Part of a small language model's weights: untied embeddings.
Each number is 128 + 24 x the weight over the matrix's rms, rounded and kept within 0 to 255. Layers, rows and columns count from 0. Numbers have three digits each.

# down: layer 7 MLP down (transposed), 3072x512, rms 0.179, rows 1618-1797, columns 384-415
# up: layer 7 MLP up, 3072x512, rms 0.118, rows 1619-1798, columns 384-415
down1618:130182135099142117081189102112128136119155169166130104167124084114115162140128134110141172131133
up1619:112123177096122121127126114101111178140119166123083133115132120090166130159087132101120124142122
down1619:151122132108136153182104106128173169184117117098097126119154144139112144157161147091128143114098
up1620:104112137109134139162088141167129143119147167140111179101101123170091135124113141081104076145114
down1620:153128101084106125133182139083073113129174138141096160083165140133113165106140097125123082114077
up1621:152140096133153137107131118091100153120130131150109124116144122149135119123128121123133143114123
down1621:104116145124123046170116142089077131121106110136145119120080113143112102154123112102145124181114
up1622:134148128119132201173139135094112129132129099115097136113125115146128108154124109066120165130098
down1622:127118082105119114129106194104146130158151141136126097144068095107143128174111140147165108088149
up1623:142106119134128148132129142113144132168070175126091139104141166105166161115142136117143154144152
down1623:141101150180139135113145100181157101115175102118135116122105124113107124157129125160162158129089
up1624:099141102124115170157113139139132129120111145145160111158113158123124133136091141201151108125106
down1624:130143149140111116126139144152094142168116088119105182130136123147098105125116128074098158143117
up1625:147143158088127147117121078122139141119155143116098162105166152146116165139118148154150146083144
down1625:117158174144147154154100092151085119147093085182100087156128079105097121127103106121138113125170
up1626:125134089145158170128091127108152134126090101121137150126134111109120171188141114116100123103139
down1626:133084135091135134153117139122175160127125116134112111125113141119153125116125123064123131165098
up1627:152103102161138154066119146073123122173105139117111103140150137159179129124134119170127111176119
down1627:115118117096182139143144075148124153107134166144159122176121178103115134087127134118190115168096
up1628:100121159096140136132089151142132125173162164158094148104149187105039171120093179110140113110113
down1628:097128138139094111135187052077145130145073132162091144093152159089111130084166104126112141144124
up1629:132093095101140111095111090154121180135138127154116113084133163095132150133094120137139154175075
down1629:158137097162082155103081149159163120132099156112063146072131175156114130172098146182164147138140
up1630:142134117103146112109108148121139127144106123145120110131157135115145147135122107132164150132114
down1630:114126100125157128140107118120092109118183151122122168155110133143124103099083140143087124147107
up1631:099116112114092060122137155124108159132115116154112072143171173156170113090133113124144156139129
down1631:145100097094162147124147095153149130144152124125134110107077096089143140118118196108101104145101
up1632:114107148125147121089130178197138143125148145122159142085140151156100115188155133125112092147161
down1632:115111115130136135111122120138077132114149116121114099152124148087110100106095103121115156134158
up1633:122129116142164075137105168100102104123135128118163132101151141109128124143096154105132131119139
down1633:118153153173111138162105128099135140181071143110096116137096101151107127167145096126098077120146
up1634:067123147122118109104144112177102154175145125160151106144086120121141141124115150103132163152134
down1634:106133155159092148113108109106136173133099107125125120125129138121178131147182106150112132199092
up1635:148170126089116118089155100115077139121139140114131110124133108070141160162113118110121149108151
down1635:115142079124102127184121135126152118124145110165113153137120095102138134133136143144110167116100
up1636:108121133130137155137144152124126167145133171087116162141139177104121137073153117135125129108106
down1636:128139132118169147132126121082129106135145097144112082117118117164164131131094100103128106017082
up1637:114112104125114118132115119115171126158148121143120136123138092144138135130136161150113116137147
down1637:146134109130110112106157094139171107119135127136107127113133124133109144084106103116174183129143
up1638:139106171115094136116119106172131129161098140120113099104144152169139116119126135160130115153122
down1638:128128132154122122142140127094138140085132128133144090107159155084154123122104102166126153115138
up1639:134160132146121118164118121137105148124098126211130136102151120152091131139137109130124143116154
down1639:108136139128148140124134117114159111133112137124135120159131099130128151121149154140137144104176
up1640:150129119133148099068102106095145130129155154152153126126134151123111158169136097124156116137080
down1640:114178151121111141137135140127111148108123124128164109126113145115125141169127122157124113163152
up1641:132179132167158130125130140123159149151145124087123157108156126094147154134116093157124123178135
down1641:130106114139102109125116132118129145108156118110109076157116153105084112083120102132129115134114
up1642:135128113085065159152091122129150173109124106155148171103127133129165150103148085127090117099120
down1642:079122117147163118090123148122108141161129196094097165118133103166146121151117129119150128122111
up1643:114090104174118120096124112152145108144081168118077041121163159136161126122167118074134150171144
down1643:105152142128174109142104140151115137104130125168138117118113091158124131100133136148115112118140
up1644:119194154127130125157108194159104130127091096110118174135193168130122105089141139127130063117120
down1644:119132166121120113122148166114118134121099124128115135141140113141130123188058133122101136128064
up1645:108113128140106112096150154135105142096070150116133128118101114157094133136137118125129119116116
down1645:122129142127112124156144103136128189092100121063165163157172135152107086134141132141170129173090
up1646:138122109147142100183143151157123102110164083119111121097094123103098151109122111107134110100127
down1646:099156099138146104118094098179154121131120115126131140108150115134143134106099147119141135121137
up1647:149103139103126152134146159123091168109084113127133125130114158119138130131100115144170114122160
down1647:143109083124108102113170131126092160131138116182177135105086169114151119095151144100104144108121
up1648:089063100121133107143100125155103112115156156075150121145158130131111119079102156110162096125099
down1648:124084188155138141123153158097114142152163191113124143147123122133100155077147121127149131117159
up1649:105136095153108162106082145128098071129136147098118130117149125121127128121178102120149117130129
down1649:077110112142117166123063106131152119101112145131145143104146184134088111134168144125154142134089
up1650:134091138130159128100140162135155133118089157113136136081122104124159122131152127144127159099112
down1650:140082123142142140134088134109119136098149101103185137124127136149145177128073186118104182111108
up1651:127096057104150089135094089167127107094165147084126126100111130108117148132087126152106143159110
down1651:151143095171106101113109107133140169134097135112122133124140120139143104120176133171151162115118
up1652:124097098136126147137094145116108128112168154103130129128127121118121134154107106123131121134172
down1652:110077100120077125139107112088196140174105170160125111147159120084090119112118130129148133191122
up1653:125123110095085147126153095121129122101131115166151142111145146126160144118126143118059136132169
down1653:129124103120122121173124130129092174122117106130168129153086124099127077158120121136138125111117
up1654:102114132137112134149114122117141123115175081133131129130108145121124145138126190160093140117139
down1654:150132116130097096144137132120105144159114147121125090173139111108117127118078115152152128125147
up1655:131164091145126138162121107110133093091101141139074165097108155155139172078112156139006121074136
down1655:146137147119121126130129131131128161137119144117132093181165071131112132168143166180147141162099
up1656:113128108131084127140160119132109122164133141117122120153127128123114108135138094166086168127106
down1656:146139150124163129114127126138183148117130097135138151124144127117077124156153165125128103105155
up1657:068146149095123143144087104100153138112129134133152144097133129168095120112105125109129139129124
down1657:143114130121164148094113108133130098145151157100101141118097111141120109128134162129142148104119
up1658:128106114137141114143146141064111126131080128121137165048116125111139146127139102151162181136165
down1658:171157168162111109061119122109185181153166133144114152103103120109120148114125069153169111099090
up1659:101142104128177136102175107125119157174119107091103134152159083138118097099136131115069197131140
down1659:118129118134158082122117089080130135135052152130148130122121162116110125182133105123150119129169
up1660:175129171162105116113075122118131104125154140176159131143127106151104146123174136125123138163125
down1660:129160094161129121179152142101129134131102174164132147149133107102107140127116156144145130124132
up1661:155075146148142120112099141142128095124153142104117117122110119121115155119110134126102102108085
down1661:120125136114152154142095085166137157152152129144109146126148097140087148115151116159142137134141
up1662:119155107125210143118133147114155185130133124147147132124112095125156116160150121110158129175089
down1662:070135098082103115126103166132174118084150122143157165102112139124149118121153147157185079103117
up1663:084145115137150120097120141119132122136158083195153174160113122139131108111141149124116130136125
down1663:114085087115158158139151136128091126102145104094124186115156104142127118116129082099176122154136
up1664:107154086153119145181098137153123131122087127123162089134142160135141087119162116113090162168088
down1664:124097139113105110140148087105105120130108143166115127132150159143093111148143134157124122138158
up1665:148089183104088093119147149145158091131093152144150145099122126141151167152136170129151130122147
down1665:138137153144094115165075103115148136127120075148129071131137135133131119140098140168123100134117
up1666:098148117089147121132135134149168157109108067107169116139100137149123134149172139158147101090134
down1666:107142164112123126121117104116149165130088097105106119052144124130131104148125092135150120061140
up1667:141126080173160160129113110159174067193187129103117117088115159135145184152135145128133126156145
down1667:144102148151157137095153103150068149174109149148137128109134083122143146104116145143114139106128
up1668:097115096138124160164130138138137105133130180104152145130115146078088149140140134146135134107102
down1668:083089119063140120121142102200099187122131121110154153085102125095099115142130171148149143102129
up1669:122142136156163135133106142128125124099139085098133138119141091093158168137106143132118181107111
down1669:128102141158122133149092138105167139125136143167123117139101158132116101094113102099133119152122
up1670:141122117139128168169176074117134140163183135123120177152143135116147128120130119149157076119183
down1670:122111121084088116139158095129152169163120096138128148103125148128055122131117132128118146130129
up1671:115065124173118112063100143131145120116127168098129132114180156145140114178118124149100092120117
down1671:160113163099156109167122119128113158157117103089120107149148142099146172146119117117121165117111
up1672:133130177133135149155130122118142130123128114153142095101135112109174147148105173122132092130109
down1672:114119091115092171172144118155147046102149077137098118159122145150170145092145143076158159101079
up1673:137116118097112146127143113131129083141166156148155084097139137124131112146117091111146095154122
down1673:116116127170104090154118145131165118088093132147142127145142113108159100131125137131143201098150
up1674:109148158124162123115129159100152124102146121133139142135122116131141137060135132174068123168119
down1674:137115080114147118136088116102130082129135127171138163123118113099125141127097084190170145165130
up1675:142095104106140142160135142146149100115145144122092160133097114113098142149115114106092137118142
down1675:139130135123101160111117162138131137153097115099130104120181166146105123100173134146163142159110
up1676:109088162138133089162134120127125099101130108107131131108107125126131125108155122165136109136113
down1676:162163169154108163143100128152138131144084112124176171103104146142144135117076109139163116085126
up1677:091141117118123118094129130128106129096175125128082111120137141116092149112152119122150162100137
down1677:108123125149150141149106099134159132127140120187130150091123120146113123121132121099123091123140
up1678:122133112132160146088108184113150154149141139149184127187126153157197129141130117147149125143129
down1678:117173113098074103085126112125147087160087141141097151107125189120129115125110156124108127142129
up1679:111131121138142119111171098157152134167144103126112120139126134138125111134119152135107159075138
down1679:132142185094098142131079131122149134115094148133168128106191111128136145090121121160148127125125
up1680:064117142141141102143128154162111131148120180119156111104142129144135153122140128145141142127135
down1680:094137049145093122134107118114117160129115099125095109150098196125124112152124107141157143120099
up1681:146151124148145186061148155179158135094120119155119141134157129121116120120116138136126116128084
down1681:096149179116139128113108110116133147153141122138089146137133155116123146144152110083123136142100
up1682:043116111133095120119108110163081112116108139113108114092162061139164114124108131129158126134112
down1682:138102118155138159110116100097119104130106130122120131160102121134109122131148074126102133122098
up1683:153120090123111132133109149093192146177106127114138104178143067129093166066114160109075125149085
down1683:115112145142109114106129137142113113124136127116167108133144083154130138121135117078132156119135
up1684:128126128151109109102108146151135161107114089125105115125144110097134114160126168103123167160121
down1684:144148130114124123077103099107143081140092147160144109144115141115129152105105134130138129070113
up1685:174177109107120168151161104083114133142118138114140100127155144125162078132164127147126120110128
down1685:128134147120085116122170143105145121130090105141127140206144108106161136150126103142122124153114
up1686:139148142114119102138134129168097090161091113139134128120119128128113129133150112175097136116159
down1686:109103089118103208128111141119086156082127129117140131162141104120123168074172121149120119124136
up1687:139128164145132111084116146143137103101134126117173195154103162142176114138116110137139115111116
down1687:139101127130154138136115123149142138146109118144149105123106123099154166112115130140131138139151
up1688:107184130152183079136142146166142143144142124113158147108126118160149122138096148153112145128160
down1688:137157114136098131129105138107106147127123121122126182151097152101125137122141132123122152140139
up1689:152070133137111128158122085099134144120086151149117144125129118151127140130133071120130109129092
down1689:124116121119163114158162160166134174151146153114153147136110089111111149122068139162128155112146
up1690:135129139171131092119142142121121113122103114167109118133131113145138151116129151134105123135102
down1690:142135158139142140133138147126143082157125139116133135137127152060116108152120130121148122156130
up1691:092131119176144123115129153101123100129145125105124076139115116153084154088108135084079123167132
down1691:135136114121143143103130112140076126102115154120126096115150112107091150138153097141102158159075
up1692:125152154161106152149100177155125117150118128128074135123110144146108136145125151133111111115103
down1692:122147130118115163110086125142119128137077156125117137130057138134157173151128091139091158157166
up1693:104121137094129075114141108103115095144113111118142119184121096105113155139129157084123119109141
down1693:154131144125152156090107149170113089126121099125092132108127135121130096135127166144136123142124
up1694:142141133110139182134145123109132128150110094149168136098127139109108129166168101123147108135135
down1694:129147168098140124146122090094134112136116076107116145137173118141150158070089136089142137118112
up1695:123100115132130134134111141171126116157128159112167155089068164142110137134124162116142145128107
down1695:159114144077079102149105104108165106090108101158098104191136104126163094130089116136166149175093
up1696:065094165124148142131094179136119137118137132118121132126174136090155138116118111103159094145083
down1696:124073111156120128156131069126100154133163137221133162147126135167111144127116155118131150122147
up1697:129143118169140098125105181129106085128180130119130155100128132155141127124147149150156132114132
down1697:140139159121116102133144148125133098128117169148087121127139146164114165158099110139157161126149
up1698:137145124116118131143068146123139129119083141132100119122090128116114148162112158179148110166143
down1698:163133118092081113112081099080154069097157149129100105130119159096165113133176110104098161143133
up1699:093103131154137169124124125146140132156084129165142096101134130144149122140117089140141125125080
down1699:118128153139158151138158115148098119088156128106147144148142128144118120132143112133152113138093
up1700:125138134119135132108149140145126118112126140131109143113132159110144160173129105117140131128089
down1700:127136175127170081115095115149142140139083122133139124112129148129152138141100116103160115142104
up1701:115130156100120116145093120098120144123108112101141114102144131096133148115120130080149152129142
down1701:101127144152122135127152135130113112150128133122122123146138128118144135124084137122089106136155
up1702:095143092149101138118102121106136123064145149136132140125138132105140110097120143098129075099135
down1702:071103118132159126094160087168134099199136139159142136144121165124154086173094151132123192147079
up1703:120140116133123136129090165152129170129136059157135129149121158124115114155099118097111083105104
down1703:163127154145122153113148090084121128086111127110101160111148097126100140127159075113099187141150
up1704:139170130151126133085130183123112105110152170129125156169111151127135172143139178152110089172085
down1704:172109117101094137107179101143104132153132153123123121134137142130114164111138169147095107159135
up1705:143114136108137148145126153134107102132090151135108109142134152113122179095139155139134103161126
down1705:126130145137187095111126099136100170132129133154152099112134078155113128139081132120153159122130
up1706:101145113184112170128129137110110137168124135145122148133150125109125131133136130126145134119158
down1706:145100142081158140068121163129135137182130116120124112117117080149158133120142081123124122126170
up1707:120109156127120123113134123140162120118117127103155131153167109102145123121156146119118112166106
down1707:146091111106126128155106111143178140153130104118169158133123089103117161138139128137117096125116
up1708:145134166144116157112131097081180121144155146081124119095116130119131142153148111154132111148167
down1708:162086121134135108112141131103116120157149104113114130113121152135108155077137123100144086087103
up1709:107109146103125125091117135138116154154125120130145122113102123131137073132140092122096101181104
down1709:128148133105167126132135107108160134115150107149126128106107123157111127106129091133122145140104
up1710:108145105124120180145111136155144137033145140135155139121150049101132159122128105099078192070127
down1710:139120141131128110127118112144162142149113099126119111147121096166135100128113149150137095155154
up1711:068122142114136105109150101108137152159121116129138133127121138141143173126116156162129151118136
down1711:156140157178170104131156111148109136106137152121107117105119108109135139127131090119126130117103
up1712:151108172130118130114132109133122138122157127139142155111161122112129146128165117124177069076138
down1712:149094091129095141127082112122134085139108127120134102133123125149169148150152124140132105134152
up1713:160134107153107121155132159075126140085148164151107155146142136119065137135130154098121163146104
down1713:081144131116138114117124162141117133129131158095100115112139129147132176089143112158144107099134
up1714:136137121140124139106153166166142127115133128144106151147162115157116127083100083164098080113150
down1714:144098106094097133129136108135127163152133090118125103185095124150153092091099043144093090094090
up1715:096145170106128134102150134145156166128087052164162181120134103094111139157129124108181106137067
down1715:165122134095127111122109088131109131132142123081151141125108061148114116116106120132095164141095
up1716:106096137123151122119137118110170084129138124147089100133140145139123125073105122092146115155118
down1716:107136107148126159133134131103134086147127121107141153174130094163163154098184133168120127102134
up1717:129115131129125135135113133148119171120109164124127131091133098102111101127128100068110145130160
down1717:149109151108148110117132095125144110131111119133127091139141166128170137111106115130117067139118
up1718:119152152132167156131073096083132124067169145106127136162155142087176132182145141135131113094080
down1718:135136108115099147167159104174125147145088130154146158128176157137127107149159139153128134134109
up1719:149126106118114072118153117136114120139129160108123146120148192113191163119148145102141130119116
down1719:130133157133161168112118084130160136104134126112128144145144120138147136136142162120166143111102
up1720:127103149142123131113117135110096112082200111154087153131073129128142128110141116161149104113120
down1720:169133133107154131149130141130160131126097103071110108127148137089166137118127140080130147112133
up1721:093099153177152132096176121152121078099104127129104110161150159130131164122078141174114101135168
down1721:114149044142125133158115120067150129114155147141172117111166145124164125151154148115085141166187
up1722:067123141123147121108121134130131124147129087167133119090152097129121112115124166129128112116125
down1722:129135161105103143118149103157177142136119123161109153132140085089105138121190130089113125146106
up1723:089066137116114133115119125107132110144138124122125127158112097095114132099099142126121093135144
down1723:113182141142112129118159123102119117111106167113147113125156110153146124121149106124145157099113
up1724:150143102155124159108099139165148151131121118062160128140098124126143117148103152132150127118130
down1724:141097111135112109148137135106129134128115140124137134129122158109118137138137139128183144111144
up1725:138126177117119120129098099106103157109088106095134104130122158115121117115130138122126141132092
down1725:144111114130128134121163129131114136117154096125116174133144097131141126105105127167139128123144
up1726:138124142108193126144148136128118120125132113114119171156117105131108109098105091125125174152115
down1726:135138134126115090113158171103095128174137131102134130158133156113130161113094116112130101119101
up1727:142105150157126103124141122153126099137128125134160126161124115080139163152167141105165124135129
down1727:145109168123148144146162138115131137174147149137128121113142167145105136151117105143112124150143
up1728:109149122150111094123163139141139169130136078126118149139169122153110105116134131073152104099107
down1728:152135105099121138119071103136123123122145139113118113067150087099087128104076138152127161121163
up1729:133124118107122116099173119122180111132120126138123168157125132147150168132116126112119114115107
down1729:112153150121107133132131109156076114099096143156144149134187177152154102124111084111133117096142
up1730:110116163147150132153118134102110138130140108145158174124150172152128151152130111132132171164147
down1730:149121114107141161121120104106144123106112138148148087146141108112132129152118178118145160141129
up1731:139115121109128113100124066136100144131101107110159134121142137146140182083149147124083181082166
down1731:109133162123133119126116143137105129116146141093127101166116164128113151142137102133092137137102
up1732:145146133146142103107139140125107156163147143147093152129102148137174179134134080101101085109102
down1732:131140128134096120102153138130117131135131080129157112124136156151082081077116122140073143118110
up1733:082153126148132119149130138157146158136143137183107094165140120111139121125126180139099117114105
down1733:162052141100085119088132104135169124176123102173127157140102117099144110116156134123118118110143
up1734:060109129117081129105100147159102104108150129149131135079144139130120138130120107101108120161156
down1734:106125099125118148119126111075105117121114126167084196166122070157137165120095094150138126092155
up1735:112147132126127125143124127108162101110115092060162094109103133157112134157126149107142136121127
down1735:135153105109163101114136117136159106108116099106110117122116095112132100116138116116099162118131
up1736:137128114101087093141116095148140129100136128156116122126120134116123142125050142138114144163134
down1736:105145102138086117149141136127107168125121161112109121083090109131162138136094119124094149139112
up1737:123102143171118111133166098105110144114106155167127098135116151157114125093101110143140137147103
down1737:147155113139130183116105116129101121124118084109135171157127130123116162124109134108115075083160
up1738:140138128103107139124126116099111095086155158147129149106113163149140103150109091075119157121131
down1738:119094137163131118111151117142163099117144145091107120137062135140144142113138145124145126146146
up1739:167090128154119085159142120160177124109088147053110109099129124142078089129155133135091085142124
down1739:121130123134147059143105123146127139158108147109132103125115127140094152104109165144116154112116
up1740:106117116112150160097141141101104131142136161151107147117155102149104117128118104136129121136121
down1740:147178130103108139114114146144092104100087101137128162138128175141132124106161101131140115158109
up1741:127125163115144091117123154128109110108132104121136107119136154132147107135108088098120185081106
down1741:081182098136109154158146124089129101077183135128129172143137125137116098154113098136141162129109
up1742:130132091162126116117126113114114152093113164141129084130151130124147106144122115144112100085094
down1742:134161130135156100100118070168128166102141116132075135115089123100142145103147101127103131132146
up1743:150139134119146103125120130116122129112132098131154156124203113092136133126119139152084093158114
down1743:184143131155167131134101128143115167153140149109131135145117074107128115088156129103145113088132
up1744:077091148206107121084111116137114065141066111129093115152174132115070124128115131134107072130132
down1744:174152154095137139134121098122150158096125143138160108130117098151154113096155106150149187118131
up1745:095086141129109167134109129165101158152100161170110142133154118117142117125096146141126076132124
down1745:104096150113101132086118138139152127158112146121176122079103178141103110173121106159133160156140
up1746:075146124119137154153122144123166127128119155151110125131072126118153162138084142151142128133140
down1746:156110111147153129106122087115107101127157138135095124101113130132128174141119072097170107133080
up1747:134085144099159106115136166150137116151098146094140100147123154123096112152143152157098134072084
down1747:118125128129147157111161091129085126151134138089143121137112135125189176092130139130103122144141
up1748:068102090171125151054083132125105161128159117119129139157118137115175154110109116126161138103137
down1748:113174165145170143117156154130129126152127103172150103099107087130112136143126126140094131117170
up1749:117143127160134138131089124095118142055171141122134146180123191135090128133116141098121160162128
down1749:142065156113127105101130126151109107145117128122135124108111070121108085141098119112123112126113
up1750:122139127154164117124085130135129101090139052144117156091131122135078103131135150094111130081140
down1750:174142122140137141133190126114102200112134132080153136171145116135162128072141106157125190119102
up1751:159104193122095154116129150121145125108128128169131132150141076099099110105155087129121096098107
down1751:178142155108105108133133138149110174140096132134138107128104135139106120149125113132125113168158
up1752:129149151109143111108128136123126137094124120097115102164133148126094146092104123140108122093103
down1752:074123086138158145133112113141132112125182093127162180080102130161146089184158119142118174156111
up1753:122111131100145133117150152090135145111115111111124119113124127151100147171102105175146160093134
down1753:165135104170102131103090129141110138116149120163176154100115151119104109112148130124111114138166
up1754:153118112144113093161154134153156123109115130095121130114140155103142147121096150152144167161153
down1754:134112118128164111124228144138133134130173127143110150195110094116140134134114093139122131126109
up1755:103104111140090140117101142114159167131078102135158171096158150140091081116142117119161134171127
down1755:127125146093157117144142154088140074181114162107134143146118138146148150147180094149179136129102
up1756:131173152104124155114105111105171123160103096137151137091128169126138133119152111141114165131146
down1756:117092137138128082151118087151178081090116133132114109127112089114119118113118114093137119157148
up1757:113115127105126096127111115149118112145162171106151120125091123135076129120156116157116133137101
down1757:133166091137083138130137078130130137123140154165146103127148112159123142107105121133126130136091
up1758:124118118137138141081191107121160122108101142111129131158108138129155103110127148133122114110113
down1758:128102100103106128119136167094119141161121139136111079098142129122126167135129095139147140140136
up1759:076136120133098161074142170127137154137127106149137137134169109138119112136114147115150140147153
down1759:134133147142107136122105133121112065127154134089132126144084113163153080148139130097083071128109
up1760:127136146139165139133131136110099117118158130118126127118118093142167124151096155131123131134112
down1760:141121075130155141126105132115148123150087125119126154133095133150131121143127120088128134116143
up1761:155157127158172143133149182144113146128141150143118121141126138109155123143144142158144049119162
down1761:105115106138112134141126177128105123115128140128140082127122098154162121132154130104116179145157
up1762:099084143136165091123097109166121100128110118197150120111145173105135111122109136148112104148084
down1762:166140177130159081115095111106158109126121140086119115161129152114126161122124096142164145135144
up1763:125120102163098112151137138159135150175125131146115141115123152099116127108155141107124099141110
down1763:121149115121130145151091118119115086117131129102117152114119140172086106107123100122168130106136
up1764:096123163110107129125126134129125127117143117145147120151147155150131127127115108101145125132150
down1764:112127139157127156101094136118078130098137162140123114117134091135085147137130080123155103100135
up1765:114133110111139106062118110118118088097160164154128143083171105113183132144122099103093082102139
down1765:135102130135108145136123074125121120151131083108115114103110141119124138158132138118132077131125
up1766:088139155109121143093113112120134120117141092164096130092135158131113138169110137135108183133093
down1766:118119110129123093165158077144104152098084137131182098114140101149121111109127119133134113116134
up1767:095131143115137125116124141118113153110157119141073108154105118111100122110127127120121142109104
down1767:115118134126111100124108113102141143110164115126194127126166151087122123115109077099102170161153
up1768:162140132147104050117092141115134127138104132136141130102108127134132142163147128156108135084141
down1768:158089167144130092126140123124117143099079148119132095150137137089138138128142124082116109144103
up1769:101154132145111131141122149156108147138088119101088134136116094173092124130093092130135111094114
down1769:096110144120062127123130126134099121118112126128091132196154169174122134143119119148089083130132
up1770:121120165107123115122108128190125163073114166126066172130122139090124120157121161117123132140156
down1770:134163173122154137108147135137100128165143121193114121146133133087134119074115156119148104112109
up1771:093089124121134134150155137137128107150152134141143106112133102106152156113143098137144159128153
down1771:120131152135152121172115111144116128125151146108129115150127154126104145171098127130133098104098
up1772:103144094127131151103112128187099142141139141168137155121124176161139141108190119189112065126135
down1772:120153140135090123116092098130104126112141137130129144134160132099122140124130128118154130146089
up1773:107110153148133133173135121122147119127134151120123164094149159126102166133115133134147133156083
down1773:174080157080123136082123162177096140134116078156130138180134113136170101134157113087107161135106
up1774:125131140130140123149145119104098149100169148163096139146108122162152131135112127159130131113128
down1774:138115115112066045130131116130141150129163119178123150151112156106142110129140127130110124160135
up1775:118173199181120160111131131141132116117140088117114143119146154114186173122122179079154101103111
down1775:114133156124096114135100116128127121109134119169129160105123139117151111117132130102192137103119
up1776:128125126131109144091115128134133134118125158120155122117113156121144117171185130118145092160142
down1776:136137102124138124100128148121133138160123165156103099104087080125094122131094102106107114121146
up1777:130112132111161136146144119127145133127151164166137123104151094104124116131125090153136115121108
down1777:136140145142141126130125130152084125152122121145075104124107112144124133164164125127152148135084
up1778:128099154110158142113089107136114155098147121153124136146124135145118177123170123111165121139112
down1778:150106123093102156129146115112127125113124114152140140130121152142122131114093131103120142107130
up1779:089128102115174124117118109077103098099143174155120125108129112168124152135124110096147097156169
down1779:112122095171139194149140151124112104136134157129141118173128137111122203202114113167132105110125
up1780:144124133065123150129105185108118179176077133107131141098107136116097115050150132139127102148142
down1780:155124113116115113117134078099151147126129129131113106143127082102115136148081148161112099133126
up1781:114162105105138079084175166104090118132135110085164084165087121162161148148154127163127139109114
down1781:104131077118089138163148126115112157142103142123099136107107134104149116136099113146136120153087
up1782:131141119140171111116114121145139137153110109129168128158119152141125127125150135158146153145168
down1782:128150125127088150134136133148114142102091100115126093114105118100136144118137132164138062126114
up1783:126116111123119121163168125111118133169128139147180122127104176140129133115156140128119145151105
down1783:087155137103117137126161090123150119098142140140123137119098087135157133112097106141102137189128
up1784:148127119162187134120154125086153147136167085109135146159099162091149133123120078131120150165149
down1784:131150164097121106130121145139126127134113141140110148174159117126145138136159151114149098148113
up1785:106128080123156147062154130145151116117118128110143134122140150136130103126171096123144069119142
down1785:117091148112099138113102147136170073134121082081132085125105124137117105136131125116133170092177
up1786:156147145154158126135127132124111128133103148121132118116128108134131105105136148128118165153080
down1786:167159127138152121143107126098142098117077166149120116075149100090156103100113111115128086132120
up1787:109106083107145137156107128097104111134145144118102133145139184158141129156085138131175120093158
down1787:177141116107133084116115139165136140140116143111101097152091126155141126102152154172165115146102
up1788:137168113131139101123147172149149155106122143138102152139150117155138134124159101116113125123128
down1788:133113115143142096122124126160113110118126137143160156142109116137112128117163115109120130096108
up1789:179132167076095089155159116113116087153057153100084113118069185168170100117136151089161086060127
down1789:104115136103126130105132084103124118165154130145150175125114135123150116152151090092183127103093
up1790:170103138094129097155136104110142158156097128119093127077167148146116140099132142110109117120123
down1790:111094084137115121113166157112111151096086150147128123144092052106079106098093162113094141120127
up1791:111131156176136117110149091152126132084121106124118112101137115146116137120160149124141123122125
down1791:158118162123111079131083122138131090137118130164139115108131131152147146141124171164150117158129
up1792:162111183105152120194125221093144151093148154163087178148153132101101133155113108124138155164101
down1792:084113099122124173131118096131133125124139117119144126158157146160169140124134150140101138097177
up1793:111090125126082104120122135162126089092085141127107117126094141133093114122097088129161170112133
down1793:132163161157129153134108146121097133122092104119123145139133119147127097109082098146112151120121
up1794:119101077126162118144109121146141138148128148135156115127165124100138136112150098167159099178125
down1794:089100171151126137101157120124158122158146136117140150142095151098132149137153161156134158146162
up1795:157144161103137088114122134085133134170131153165123123131149135129115148129113094148099134127160
down1795:136104118100142144114148114155128133133124077115128092114115163127156142146127147141132109090135
up1796:130071115134192165116108135106077137143136172119082140094108112134184146151122118179176122098110
down1796:170146147127136141129133167130132141114131092168139131147086163075123133170133099081126148099131
up1797:144076133103133127146154097119139130164139144131135166106108148113149123175149091111124122123134
down1797:116169096130142136107146136136122129108171119150163123134133123144146154091122126163122136151079
up1798:121177112116120120140144153108109127116132140091134149117152114140082116071130148109129136126148